Each number is 50 + 10 x the weight over its row's rms, rounded and kept within 0 to 99. Layers, rows and columns count from 0. The size before them is the row's rms in percent of the matrix's.

# layer 8 attention output (transposed), 128x128, rms 0.221, rows 34-51,97-115, columns 0-127
090:40 66 44 45 29 43 44 47 59 55 49 60 50 66 72 55 32 48 40 38 39 38 47 65 64 48 38 33 52 58 50 62 50 51 40 50 56 44 53 51 43 56 36 44 51 39 54 51 52 51 64 58 54 54 66 60 46 54 55 53 47 61 68 54 40 43 45 39 76 46 36 36 48 50 36 57 46 55 52 64 63 52 39 36 59 53 59 46 47 50 41 56 59 36 70 34 56 47 42 47 45 51 61 57 64 53 36 64 53 56 56 63 48 57 70 57 46 50 49 54 42 70 64 23 45 69 56 47
098:27 64 47 52 48 33 40 56 40 46 48 51 68 35 38 44 46 39 54 62 55 51 59 58 56 46 59 55 35 49 52 50 49 60 44 79 55 48 68 62 52 51 56 63 46 52 42 52 31 49 76 43 50 45 53 60 57 59 42 27 53 44 31 42 48 54 47 49 38 59 57 45 56 55 45 45 56 48 42 39 63 41 52 66 43 51 69 63 48 57 66 46 55 43 60 49 33 49 71 60 52 40 32 63 58 41 30 50 50 39 55 52 42 32 51 54 59 46 52 47 60 46 62 58 40 54 53 33
089:59 56 42 40 36 34 69 51 46 56 56 69 48 68 49 59 47 38 58 53 57 58 45 30 54 39 64 53 54 46 42 44 44 60 55 53 34 56 71 39 51 57 56 37 54 53 60 69 38 49 37 59 38 42 39 44 38 36 42 56 46 31 36 47 38 44 65 61 47 56 27 51 53 64 45 40 51 50 52 42 58 44 55 51 60 61 52 49 44 46 46 29 39 53 47 42 30 43 43 56 43 56 68 45 52 50 42 47 40 41 69 65 47 52 55 68 32 50 52 40 56 55 56 59 60 58 44 27
110:60 59 53 31 43 63 56 58 45 66 62 36 45 32 54 46 50 43 38 53 47 61 66 72 43 42 58 68 62 69 63 44 46 56 50 49 47 57 51 45 48 65 34 58 49 49 43 65 54 53 56 64 42 53 71 55 55 53 42 48 60 45 27 53 50 46 59 53 29 52 54 48 48 56 48 54 58 38 33 23 56 40 45 51 48 53 50 58 56 56 65 44 55 55 41 66 32 44 59 52 52 57 59 55 42 45 40 58 38 48 41 49 43 33 63 58 60 48 57 45 46 30 45 63 52 59 77 40
106:51 50 66 48 52 56 53 50 53 39 55 41 56 57 49 56 40 28 45 44 51 37 50 34 48 47 54 56 54 60 47 75 58 45 74 48 73 42 32 48 51 42 55 46 62 53 52 40 67 49 63 47 58 55 59 37 64 34 56 43 47 47 67 40 40 30 55 38 50 29 46 45 56 49 31 59 32 61 56 44 47 48 38 60 57 41 63 48 58 76 52 54 47 63 51 52 46 70 42 40 53 58 50 55 57 67 21 68 43 50 42 56 43 47 49 49 51 62 46 61 46 56 53 54 49 62 43 46
088:43 57 59 36 57 53 52 49 47 64 59 63 77 58 47 54 41 42 52 41 53 51 62 58 47 30 59 46 39 25 56 47 59 45 60 43 48 54 41 56 56 63 50 48 63 52 66 73 48 45 52 46 36 71 53 46 67 41 58 53 56 44 53 48 41 45 44 45 53 41 29 44 44 50 43 51 58 57 62 56 58 45 47 49 52 59 66 47 55 33 48 45 48 48 61 60 40 48 69 42 45 47 68 39 43 46 57 32 49 55 55 56 40 70 30 53 35 44 52 47 42 66 37 42 79 40 40 59
100:50 46 55 61 43 55 36 38 50 33 45 35 41 44 53 45 45 55 32 43 56 55 46 38 51 51 27 38 47 48 48 64 41 39 41 56 52 53 55 60 58 49 52 47 58 36 52 43 54 45 53 58 56 42 76 42 59 59 50 66 33 46 55 26 44 59 55 62 59 66 36 46 47 48 40 65 56 54 30 37 69 53 52 53 44 53 49 48 42 63 47 50 48 57 49 53 30 45 63 41 49 54 29 48 76 69 44 45 47 44 65 53 63 54 54 43 70 47 34 48 43 53 41 32 65 51 62 61
106:67 54 56 55 46 47 55 52 39 41 40 32 30 43 57 46 40 46 34 64 52 48 35 59 48 33 57 44 49 60 57 54 33 37 40 51 41 60 44 51 66 51 47 71 59 55 22 42 50 50 54 66 56 35 51 63 67 44 59 50 48 52 60 49 42 39 37 43 50 52 49 49 68 56 47 64 36 62 40 36 32 56 45 51 56 72 34 48 49 53 58 56 76 32 47 59 47 47 52 54 43 52 48 42 54 36 51 47 46 60 28 62 48 42 52 66 50 65 50 42 52 44 42 46 39 56 41 61
105:50 52 53 50 58 53 44 74 44 46 30 37 51 37 51 51 43 44 57 54 52 53 72 30 40 41 61 58 58 73 60 53 62 37 35 49 62 52 52 52 52 45 51 64 43 64 48 46 62 35 53 42 36 46 46 61 37 48 31 44 56 46 32 46 60 48 64 50 62 48 64 49 20 54 50 54 57 33 33 38 60 44 55 49 38 36 47 44 42 56 50 50 62 45 35 55 49 59 61 52 59 48 48 46 32 51 56 62 52 43 32 47 31 64 53 50 45 63 68 45 61 50 42 57 42 62 57 43
097:43 40 44 34 34 62 52 64 40 44 60 41 42 46 48 41 42 52 37 31 47 37 48 59 34 33 12 44 41 55 31 54 59 41 57 65 47 61 49 61 56 60 76 51 62 52 60 62 53 37 63 59 65 53 66 41 59 52 63 37 30 53 40 56 56 34 55 56 49 74 40 35 55 58 59 38 43 58 53 40 58 49 50 71 42 50 48 35 49 54 46 51 47 50 45 40 44 52 54 62 49 50 42 45 48 47 34 51 59 43 56 57 41 48 39 44 61 42 54 49 51 42 54 53 42 54 55 46
099:44 35 47 50 65 51 56 48 46 58 53 59 39 56 49 56 52 50 67 49 47 30 52 43 63 61 54 58 48 57 48 48 50 48 47 37 43 55 47 35 53 59 49 52 45 41 56 54 41 38 52 48 52 49 21 47 57 42 49 38 53 51 43 48 39 52 37 46 43 42 30 51 33 50 42 48 48 56 62 73 41 53 57 51 54 64 36 43 46 61 28 33 40 41 56 51 51 61 50 38 41 48 52 51 41 48 76 51 47 63 55 38 55 32 57 73 27 69 32 47 42 65 57 54 39 40 55 77
097:31 45 47 49 72 62 41 39 52 67 62 42 58 48 50 63 50 54 45 40 66 57 40 58 31 35 45 60 49 60 47 43 39 53 54 40 41 48 44 56 47 49 32 51 59 51 53 40 67 59 66 37 42 57 58 43 48 60 66 54 46 50 45 59 59 57 50 52 37 54 50 47 51 66 59 63 36 52 72 53 68 60 31 46 56 53 46 44 45 67 35 38 44 40 60 38 47 52 57 63 52 32 36 36 34 26 52 36 56 65 68 45 45 53 39 64 50 38 51 40 57 55 52 45 45 43 55 43
116:39 54 38 62 34 58 55 56 64 60 45 68 54 57 44 26 42 50 59 41 50 52 53 58 47 32 67 48 55 57 53 39 27 46 47 56 51 46 59 49 61 48 54 65 40 50 63 62 57 45 54 50 55 35 50 44 47 44 33 46 48 58 54 46 58 51 59 52 58 32 49 54 57 55 42 30 43 58 48 56 59 50 44 61 53 60 42 47 61 31 27 65 70 35 52 46 45 57 53 56 47 41 77 55 59 31 45 46 54 45 45 60 43 27 65 47 33 31 47 39 45 39 60 52 56 36 44 51
102:61 36 53 41 55 69 74 60 36 58 40 57 46 60 43 51 40 61 78 43 45 47 64 45 56 49 58 41 33 51 52 37 56 46 44 57 36 44 53 54 50 45 43 46 57 42 66 45 46 49 41 62 55 45 42 40 36 57 56 51 57 45 57 88 61 50 30 50 38 45 51 56 48 47 54 59 52 28 55 57 50 54 30 36 57 42 55 62 53 50 51 51 44 43 42 61 39 35 53 42 49 45 42 56 56 57 52 29 51 41 52 48 45 59 67 50 43 36 45 61 36 35 40 71 58 46 47 55
107:45 34 75 36 44 40 60 25 60 45 51 60 64 60 56 70 46 36 33 41 54 51 41 58 65 52 50 38 38 36 48 50 49 39 26 60 62 42 50 56 40 58 40 48 34 39 82 50 44 42 54 44 52 44 58 57 37 55 55 36 47 56 45 44 57 33 47 57 40 68 38 76 53 56 58 50 36 55 52 59 43 49 42 44 56 51 41 63 52 51 51 43 74 46 54 50 57 47 38 64 44 47 49 44 54 53 64 49 60 40 49 35 52 47 41 53 53 52 55 48 47 54 33 53 43 53 46 38
104:53 36 39 47 43 61 48 45 35 54 79 49 44 58 34 51 49 43 46 41 54 44 65 44 42 71 47 42 36 57 61 54 27 59 63 41 23 39 52 48 49 45 33 52 42 50 51 70 48 52 51 55 60 48 35 50 41 61 43 62 64 48 61 59 56 32 55 59 41 31 50 50 46 48 39 40 49 53 52 34 52 64 37 45 51 47 66 57 62 48 51 50 39 58 51 40 46 24 44 62 46 51 49 56 54 60 25 48 55 50 57 44 44 59 51 48 59 40 33 37 40 49 66 36 50 55 47 52
093:51 42 51 44 81 47 52 36 53 63 33 51 65 72 36 60 41 47 41 58 50 56 32 50 53 46 61 47 55 39 57 50 58 47 36 54 67 44 60 51 41 43 57 56 55 48 41 43 58 51 66 51 64 32 48 35 69 41 27 50 58 52 43 45 48 55 52 35 37 61 57 50 57 18 49 53 50 48 46 38 40 42 47 46 45 50 44 59 58 34 68 50 51 50 60 59 58 58 42 38 49 52 45 39 50 78 58 33 46 52 46 46 56 54 39 60 38 57 60 48 57 63 35 49 54 45 43 37
100:63 59 47 47 54 57 47 65 41 67 50 51 58 30 47 48 53 51 64 57 60 51 64 40 41 51 53 45 52 50 53 59 50 51 62 53 40 39 52 51 50 38 52 35 40 50 55 50 53 52 32 43 51 57 37 44 61 77 56 48 56 53 48 47 50 54 44 60 38 33 52 82 42 46 72 62 51 37 66 37 57 51 59 57 46 44 48 67 46 60 43 52 46 38 43 40 48 46 43 38 35 34 64 56 50 26 44 66 60 56 59 68 29 59 50 32 56 61 44 48 43 49 54 36 66 58 56 35
096:57 53 52 32 49 48 48 59 38 49 67 39 47 27 70 52 61 64 56 59 55 38 59 58 47 46 45 74 53 46 54 35 45 54 43 52 59 53 40 52 43 48 29 48 65 53 61 54 63 46 54 58 72 49 47 51 57 60 50 59 45 57 23 43 40 58 60 54 52 41 39 42 44 63 65 54 42 44 59 53 59 39 43 55 62 58 41 64 63 69 38 54 29 61 42 58 52 45 48 38 46 38 59 46 44 55 69 46 22 33 57 55 36 59 50 56 52 46 45 41 56 60 58 44 57 51 58 56
107:59 44 50 36 48 63 44 53 59 49 64 45 48 49 46 38 52 71 31 63 49 54 48 43 43 42 46 48 47 46 59 38 60 50 37 57 64 32 48 58 52 29 49 48 52 39 30 47 59 71 47 48 47 52 58 48 48 54 40 49 75 56 42 53 48 60 45 41 61 47 67 50 76 52 47 30 51 46 58 39 50 36 61 48 35 66 40 53 53 47 32 39 66 61 41 47 48 42 44 60 55 62 50 43 54 51 72 47 48 42 47 45 44 40 26 26 50 59 43 46 61 53 44 54 62 36 53 36
095:46 52 46 38 26 66 47 45 56 45 74 55 31 52 49 33 58 49 24 39 47 54 44 40 46 47 56 57 69 48 47 36 44 55 42 58 49 53 52 56 39 45 34 74 53 46 27 57 27 50 41 51 68 38 69 48 58 57 42 53 33 48 54 27 58 58 53 53 60 55 56 54 68 45 42 43 50 40 44 42 72 40 34 52 57 55 40 53 54 56 47 48 66 41 65 63 45 41 46 55 48 54 32 47 53 52 51 59 48 51 44 48 49 40 44 51 46 36 41 54 46 43 64 38 55 49 61 55
107:57 51 60 41 61 56 46 39 48 40 66 57 53 48 39 46 54 71 38 47 41 53 66 49 52 73 61 54 46 53 67 64 39 50 51 57 39 45 50 49 42 51 51 44 60 42 51 40 42 40 45 40 54 53 45 44 41 49 67 28 62 70 55 59 49 57 59 60 40 61 59 38 49 48 44 60 38 39 50 60 44 56 67 41 54 36 56 57 54 67 51 74 61 39 45 44 44 55 41 39 59 40 31 58 46 46 48 60 42 33 53 40 61 31 51 27 73 43 52 63 48 32 51 62 35 55 48 53
103:64 55 44 64 41 31 42 52 42 71 43 54 56 55 57 60 35 58 50 42 52 41 36 61 47 57 58 54 30 35 35 52 62 54 39 60 57 54 57 59 48 45 37 53 38 54 51 67 37 51 52 46 44 59 41 47 39 43 50 47 54 49 34 44 58 35 40 54 52 51 62 52 47 35 41 59 38 62 43 61 39 39 45 45 59 61 47 40 45 53 46 63 40 59 61 49 40 46 66 61 60 45 54 49 61 46 38 62 72 46 44 47 32 65 34 50 41 49 46 39 72 44 23 63 67 54 50 32
091:55 27 52 52 57 51 55 44 46 54 28 40 34 52 54 54 44 61 46 38 50 47 48 71 48 38 51 59 33 46 44 40 42 35 48 51 44 55 60 57 55 42 36 62 33 63 53 26 30 43 44 68 54 54 47 36 54 43 42 43 48 70 31 46 46 46 53 56 35 56 63 51 60 66 52 61 54 38 42 47 72 52 59 61 62 48 28 52 39 43 45 47 53 26 52 52 47 44 50 70 56 45 50 43 38 60 56 40 39 45 54 48 61 42 57 56 48 61 44 52 30 54 40 52 45 34 52 59
107:55 40 52 53 37 45 52 42 44 52 69 66 53 50 44 49 39 48 43 61 63 63 28 62 46 54 54 44 59 53 58 34 57 67 45 62 48 54 36 52 57 63 47 49 43 49 26 65 46 65 50 53 37 29 67 54 40 58 55 40 28 44 53 37 42 69 45 43 30 53 50 46 57 49 37 54 51 49 49 58 45 47 29 31 46 51 57 53 64 42 63 37 49 46 46 51 55 75 34 55 60 48 46 51 51 49 46 70 54 60 31 52 52 43 67 58 46 68 46 51 60 43 44 37 62 44 49 48
106:44 44 44 40 56 56 61 43 60 64 35 53 39 59 54 57 46 52 50 43 82 36 52 53 39 40 58 59 50 50 61 32 52 55 56 65 51 70 43 51 52 48 62 65 47 66 77 75 42 46 49 46 50 53 33 54 52 43 55 74 38 49 40 52 36 53 64 46 52 38 45 40 67 47 55 45 43 61 46 48 48 56 66 44 56 49 49 54 41 49 33 54 32 48 37 40 50 55 49 61 46 45 58 30 55 47 55 35 44 43 50 52 20 48 42 38 42 51 54 50 49 42 45 46 44 40 63 41
095:38 51 36 40 57 31 31 41 53 54 48 46 57 58 48 67 21 56 39 43 58 44 54 53 47 53 43 49 53 70 61 64 43 43 31 40 58 54 56 63 51 46 45 38 40 46 40 46 40 53 45 52 62 53 51 38 43 40 46 41 43 69 51 46 46 73 59 43 52 58 41 32 50 37 44 34 54 47 42 50 55 38 37 55 39 44 56 64 66 43 57 43 53 57 56 58 45 62 45 41 47 62 65 47 38 42 42 37 52 60 37 56 86 42 61 39 51 57 48 51 54 66 44 43 61 55 58 54
105:27 56 64 42 44 32 55 48 69 43 47 52 58 49 55 29 54 47 37 65 58 54 48 45 59 46 61 45 46 52 44 36 53 54 56 65 69 46 62 51 43 39 45 40 52 38 47 41 54 49 50 54 52 55 49 43 55 57 43 59 36 53 62 44 53 29 55 42 55 72 53 35 71 32 39 50 38 49 79 39 64 49 65 55 44 48 37 51 58 52 34 48 70 42 56 44 46 60 56 56 50 38 53 44 52 55 51 44 48 50 62 53 49 32 60 22 46 60 50 61 50 48 57 66 52 41 36 39
095:56 56 67 55 59 48 52 69 49 38 52 55 50 51 54 53 43 36 60 34 60 59 45 59 61 49 47 69 67 40 38 41 52 58 57 53 60 45 54 41 49 54 21 59 45 37 69 59 46 48 48 48 38 53 35 54 52 50 44 46 44 58 30 56 59 52 61 44 43 42 57 55 44 37 41 58 60 48 42 33 49 49 72 40 53 45 66 67 56 56 54 42 31 61 41 61 42 49 58 39 50 65 32 50 66 51 62 65 45 29 42 36 46 66 51 49 51 38 48 61 75 51 56 50 50 51 57 68
098:60 69 59 43 49 39 39 41 59 45 64 58 44 43 50 38 50 45 69 41 56 51 57 42 32 48 37 56 50 43 49 56 64 58 58 54 42 48 58 51 52 55 69 48 64 52 47 63 47 81 56 44 69 62 48 53 61 48 64 62 42 52 53 47 53 74 41 57 60 34 49 57 66 47 45 51 53 44 61 45 61 62 56 49 51 47 62 60 40 54 70 58 50 48 72 51 38 62 25 30 43 49 50 45 48 47 37 48 37 37 64 55 45 58 43 45 53 46 55 43 61 51 32 37 64 51 56 64
095:53 58 58 44 45 41 62 46 42 63 59 31 45 66 56 40 55 71 31 46 40 57 38 55 53 43 53 62 55 46 60 57 45 65 70 52 58 65 52 47 55 62 81 57 53 65 33 40 49 47 52 46 51 54 51 66 61 50 50 60 50 44 51 40 49 49 43 60 39 44 60 39 48 38 60 40 46 39 61 53 54 58 42 48 45 45 53 36 52 49 53 48 63 42 49 44 46 56 64 41 44 77 47 19 49 42 23 40 57 61 36 60 68 46 53 35 46 42 35 44 52 56 48 51 54 53 50 37
091:64 37 69 58 58 58 55 45 52 52 63 39 51 47 61 60 59 49 47 60 66 41 60 18 52 45 44 30 32 52 41 52 52 55 41 48 46 31 39 50 55 41 58 48 45 45 45 50 50 34 26 42 42 54 47 60 47 58 57 61 53 26 57 57 36 55 58 43 53 48 71 49 49 58 74 57 53 33 53 44 46 44 44 54 19 49 48 54 41 44 56 31 44 60 39 60 58 48 52 45 43 57 36 40 50 56 41 43 49 46 50 37 35 65 55 63 41 68 54 48 50 53 45 56 57 60 46 51
098:53 77 49 59 61 45 62 53 56 51 57 51 37 34 66 36 51 34 47 51 58 38 65 54 57 55 27 42 67 45 45 62 57 48 41 64 43 60 67 63 48 50 48 42 57 49 42 48 51 42 57 54 56 42 63 69 62 40 41 39 40 51 50 47 55 40 53 25 60 48 60 35 61 64 56 55 40 42 34 54 62 42 54 67 60 37 57 59 51 56 43 35 57 40 63 69 52 59 51 44 46 59 57 48 51 69 39 59 44 45 52 65 52 43 51 58 47 56 48 44 52 48 47 46 53 49 68 79
102:50 49 45 65 46 53 51 45 66 55 42 47 60 54 54 44 44 53 55 53 57 34 55 63 41 58 58 52 55 47 41 57 62 38 60 49 51 61 53 45 71 49 61 57 55 62 49 67 53 38 56 41 60 54 39 60 56 45 35 44 36 50 62 30 59 54 38 25 54 43 43 40 54 35 41 56 58 45 52 42 60 51 53 48 51 67 32 33 41 37 54 35 56 33 43 57 50 60 43 77 51 64 52 41 33 52 63 49 57 71 48 49 46 53 62 34 52 64 50 60 34 45 48 42 80 53 60 47
098:59 46 43 68 51 36 51 45 57 57 40 58 49 48 39 64 43 29 40 39 47 54 47 58 46 43 67 69 50 68 40 38 48 45 62 57 60 49 46 70 41 53 66 54 44 23 39 42 30 68 58 45 39 60 59 45 57 45 53 51 35 53 52 70 46 71 44 50 57 73 32 55 62 59 51 42 53 59 63 35 46 44 56 57 45 57 36 50 52 48 50 54 46 49 44 65 45 52 50 44 48 48 59 42 43 48 49 54 45 67 60 51 44 46 54 44 33 59 63 61 74 42 62 56 47 47 68 47
095:42 55 47 63 44 53 55 52 54 46 41 52 49 53 52 54 37 35 46 50 36 51 58 55 42 55 48 48 38 70 43 59 57 42 60 54 54 42 17 52 48 46 43 35 48 44 68 44 38 58 59 48 47 66 62 59 60 38 33 42 58 57 83 73 38 54 46 40 68 47 36 47 44 78 53 41 54 53 65 49 48 65 46 45 46 43 58 44 52 74 49 46 54 56 40 65 57 35 36 56 49 58 50 55 37 55 36 60 47 52 62 31 41 56 40 55 44 47 55 56 43 61 36 48 54 51 42 47
091:38 46 38 46 57 50 53 44 44 51 51 21 56 61 60 32 57 35 47 61 42 41 55 43 44 62 48 48 56 35 54 48 56 54 20 41 43 42 43 44 53 42 42 46 43 39 39 38 54 52 72 48 56 46 63 54 33 38 36 29 51 44 50 60 48 45 38 42 54 43 40 38 47 56 49 41 46 50 51 64 43 57 35 50 42 48 52 44 43 41 53 65 41 55 39 60 49 50 64 42 57 67 29 53 30 44 61 41 51 44 41 49 71 57 39 45 55 49 53 54 56 62 27 50 29 36 45 60
# layer 8 attention value, 64x128, rms 0.249, rows 34-51, columns 0-127
099:39 67 60 70 58 53 59 38 57 37 41 38 48 42 72 47 57 47 67 48 43 66 49 37 42 59 51 57 41 48 43 39 53 50 54 52 53 53 39 69 55 49 62 57 27 61 54 44 49 56 38 55 42 49 50 43 75 50 58 51 39 46 38 48 43 30 56 57 76 69 44 51 47 54 47 64 54 55 53 54 32 48 56 59 41 32 56 53 71 40 56 27 38 52 45 33 53 52 55 56 55 50 64 59 30 60 57 35 45 44 52 44 59 38 66 45 54 63 47 55 45 43 57 49 38 51 47 51
106:57 61 65 50 74 44 60 50 53 39 52 51 53 53 51 42 57 56 56 39 54 45 54 48 52 44 55 60 33 41 49 48 45 36 69 47 31 41 25 55 60 36 61 42 46 43 46 56 63 58 38 54 48 60 47 70 63 34 59 57 42 58 67 55 69 52 35 56 59 39 28 38 37 65 51 43 60 59 46 47 45 33 55 46 56 55 21 27 65 36 40 53 49 69 60 36 55 56 52 56 53 41 55 53 47 52 45 55 52 51 39 53 41 61 54 46 46 60 40 58 59 40 40 57 50 47 47 58
097:45 42 45 59 48 57 49 53 33 55 55 50 70 42 46 47 58 46 49 57 50 65 58 72 75 26 32 47 60 61 31 41 49 48 50 45 51 58 36 70 39 35 38 64 52 50 57 47 58 52 62 47 46 46 33 46 43 54 62 44 34 66 60 46 63 48 53 46 45 41 51 45 55 46 49 52 53 43 44 67 45 58 45 64 45 62 37 22 38 49 62 68 57 67 62 53 43 50 62 35 61 54 50 48 50 72 44 54 53 52 58 41 48 51 46 44 53 42 67 44 39 44 32 37 45 42 49 43
116:58 45 44 33 54 48 43 54 38 35 33 54 58 56 50 64 37 56 54 51 51 40 32 33 57 57 56 57 45 48 58 42 53 39 58 62 72 37 54 46 44 36 55 71 49 46 29 61 47 66 35 51 58 36 36 48 51 36 65 39 48 61 48 47 70 52 43 49 46 41 47 33 46 42 65 23 58 42 56 67 46 43 58 53 69 50 50 50 53 65 39 45 44 45 54 40 44 38 61 56 37 48 49 40 70 45 47 55 65 58 51 45 45 68 54 52 52 45 45 36 46 50 46 58 47 60 50 73
096:49 54 44 53 44 58 39 47 38 41 46 48 56 52 49 48 42 58 56 40 45 52 58 56 43 69 63 40 72 41 66 31 50 64 49 41 47 59 47 44 34 48 47 55 54 47 54 46 47 50 56 46 50 51 61 60 54 42 42 36 52 48 63 62 63 46 59 30 60 71 26 45 59 58 56 53 53 35 31 44 32 40 51 59 41 59 50 32 46 48 31 53 60 51 57 25 35 66 54 44 43 26 48 61 52 36 49 32 55 62 62 48 56 59 53 45 58 65 47 47 63 52 57 54 70 43 43 37
107:51 64 33 52 50 52 47 47 55 60 47 37 54 50 39 44 58 44 42 36 39 52 45 51 56 70 51 57 48 61 48 49 47 45 79 47 54 43 60 50 62 34 55 38 55 53 44 44 52 56 34 42 56 37 44 59 67 51 28 53 39 57 42 49 54 57 66 51 58 36 65 54 39 48 54 46 54 57 43 57 58 39 43 46 51 53 41 60 44 46 43 50 50 35 25 52 56 36 36 39 55 37 51 53 27 46 60 39 40 57 55 62 31 37 58 56 56 38 26 38 33 50 33 73 43 65 49 45
106:55 47 50 46 62 41 47 51 66 48 56 28 44 44 62 63 48 59 62 42 41 47 40 27 48 59 45 44 45 45 49 38 76 64 56 43 53 49 52 47 43 54 49 59 56 49 52 59 47 58 53 32 39 57 64 57 65 47 23 37 55 54 51 50 45 22 48 46 32 66 58 63 47 58 37 46 60 59 56 35 43 43 54 63 57 61 49 49 71 44 53 51 65 65 53 55 56 49 36 58 42 38 53 46 61 15 46 54 49 47 33 54 54 60 48 68 42 54 60 53 49 52 45 43 52 51 38 53
107:60 50 64 62 44 52 45 51 57 44 45 59 57 46 61 45 42 50 56 47 36 25 74 52 62 52 41 66 49 42 58 35 57 36 64 52 32 46 53 36 52 53 49 54 48 51 58 58 42 58 56 30 29 53 53 62 46 39 56 52 71 60 50 45 81 48 51 49 57 58 56 47 39 68 45 45 58 49 45 45 56 51 45 59 43 45 55 60 44 62 41 62 35 42 46 33 55 78 41 63 61 39 47 38 36 44 54 51 52 56 54 65 49 50 55 52 46 53 22 46 52 58 61 61 47 37 45 44
111:51 50 54 50 61 58 57 56 45 33 42 55 39 56 58 54 54 59 56 58 48 38 45 28 53 40 62 55 49 43 33 46 31 37 51 41 55 46 42 56 60 53 47 49 55 47 54 62 53 59 41 61 47 64 49 41 54 46 63 46 51 57 68 50 41 52 26 62 47 57 42 56 71 69 55 53 59 53 51 50 42 43 74 68 53 74 34 57 40 47 55 58 61 43 70 47 39 51 58 62 49 38 60 63 42 75 47 39 49 52 58 65 59 61 48 29 57 48 50 64 54 40 59 47 59 34 61 60
097:50 45 68 44 53 60 46 48 56 63 58 38 53 44 52 72 45 65 51 44 42 61 42 42 62 60 63 41 38 61 53 39 60 64 44 66 53 51 53 44 50 51 46 57 36 50 41 63 54 56 48 48 65 54 46 45 46 46 40 53 65 46 46 48 62 57 55 43 41 34 48 53 37 68 30 52 49 52 32 59 57 39 70 53 48 58 40 39 62 49 49 32 54 60 44 46 39 58 57 61 52 40 68 40 61 34 45 45 53 26 40 54 61 79 49 57 44 59 65 58 59 44 43 30 38 47 54 33
100:63 49 44 37 55 28 53 50 51 58 63 47 56 53 48 36 57 48 32 59 54 55 48 55 58 37 36 73 52 59 53 48 44 68 36 61 48 48 58 44 61 56 55 45 51 59 47 22 52 41 51 46 36 57 45 61 59 46 43 44 39 58 53 35 49 63 65 57 47 57 49 62 49 66 45 58 55 56 40 51 45 51 25 40 45 42 50 52 51 36 59 52 36 64 48 57 56 40 38 61 62 55 48 49 50 56 54 62 58 59 48 45 25 33 50 32 41 38 65 42 28 28 51 51 63 40 54 39
100:55 62 42 36 46 44 54 54 49 44 51 43 56 37 42 31 51 39 48 52 40 52 31 69 49 54 63 37 52 59 44 55 48 47 53 68 32 49 59 65 61 59 54 54 35 58 51 52 39 59 36 45 59 50 46 55 53 33 38 45 27 42 43 41 53 60 57 73 56 43 64 55 29 45 57 46 66 61 33 52 40 39 50 43 57 67 69 43 44 43 45 61 43 43 59 42 40 49 30 39 46 45 51 49 48 66 73 53 42 56 51 58 55 59 40 63 46 65 53 70 41 54 37 63 42 43 46 55
103:34 66 42 37 58 57 57 52 55 57 43 61 54 37 47 63 47 49 52 51 34 56 51 34 46 59 46 37 53 54 52 50 67 40 62 66 66 72 46 42 44 33 43 59 60 56 31 54 60 46 46 56 39 69 30 52 52 50 50 52 53 51 52 49 29 64 30 48 50 59 41 49 49 45 50 48 53 51 75 45 32 59 46 37 53 40 52 60 46 38 59 53 32 50 48 54 44 27 48 43 57 69 43 41 21 58 44 45 54 38 37 48 53 35 54 57 36 36 42 43 43 50 55 42 58 50 42 51
093:31 43 47 46 55 57 49 39 51 43 48 56 65 53 36 39 53 35 25 67 42 61 59 40 42 55 54 67 44 37 52 43 44 58 63 51 52 40 49 49 44 59 36 55 43 44 37 50 45 46 40 52 34 56 49 36 50 41 54 59 50 68 41 46 58 66 63 66 70 46 40 42 51 45 42 61 46 63 64 56 55 40 52 44 26 46 35 69 29 38 49 62 72 57 49 63 57 61 49 46 55 57 47 66 44 53 52 48 54 50 47 28 40 59 49 45 64 39 55 48 34 44 43 49 61 42 53 37
106:48 50 21 54 55 40 55 64 51 54 52 58 43 55 44 50 47 44 61 45 55 46 56 51 60 55 54 55 47 60 63 30 49 59 52 41 37 42 51 43 33 62 53 38 61 54 50 54 47 54 48 59 39 57 46 33 66 39 56 71 49 47 55 39 26 50 40 56 46 55 53 49 48 46 45 56 53 51 48 42 59 28 68 70 48 41 49 52 44 47 39 40 55 49 42 63 48 57 40 49 63 37 58 55 48 42 48 48 49 87 51 67 37 52 76 52 63 66 40 70 41 51 42 68 46 56 46 53
094:52 76 46 46 62 65 46 37 61 38 45 55 56 37 55 53 49 43 45 56 58 59 57 59 60 49 42 39 36 59 37 64 59 62 50 70 63 81 42 39 52 44 57 39 67 68 52 46 60 41 35 41 70 48 67 54 42 48 49 37 40 54 51 51 57 33 65 54 52 49 54 53 41 63 40 63 59 47 59 79 51 51 63 49 50 50 52 56 45 57 42 46 44 49 46 51 47 46 52 47 45 66 57 50 63 47 42 69 39 49 35 33 37 48 57 42 45 62 45 37 36 47 41 46 60 40 55 51
093:48 49 50 38 35 64 56 50 48 51 57 57 37 65 46 62 49 43 48 52 62 44 69 50 59 55 39 44 65 55 56 67 37 54 49 33 42 51 56 41 45 45 31 44 61 44 46 44 64 45 53 45 36 51 69 52 47 57 68 54 48 37 42 52 50 53 53 49 52 56 50 53 60 48 65 58 39 30 32 50 44 55 57 53 65 39 61 76 52 32 55 45 42 51 51 67 61 54 51 48 44 23 47 56 52 24 45 37 42 46 50 41 58 38 53 67 56 61 41 69 42 61 66 64 55 41 56 35
086:45 57 61 66 44 47 47 31 48 31 28 50 35 44 55 34 45 54 40 44 54 43 47 70 32 45 56 57 46 54 52 64 44 72 56 48 60 59 49 52 53 60 50 60 55 42 48 61 53 28 41 57 36 41 51 45 33 62 38 74 55 49 44 45 58 55 51 53 50 50 46 52 39 40 61 57 56 50 61 60 46 57 67 40 59 42 70 32 59 55 54 55 52 36 70 70 49 45 37 37 52 63 40 54 58 85 49 56 45 44 55 51 49 44 49 35 49 46 55 46 56 63 48 44 46 47 48 50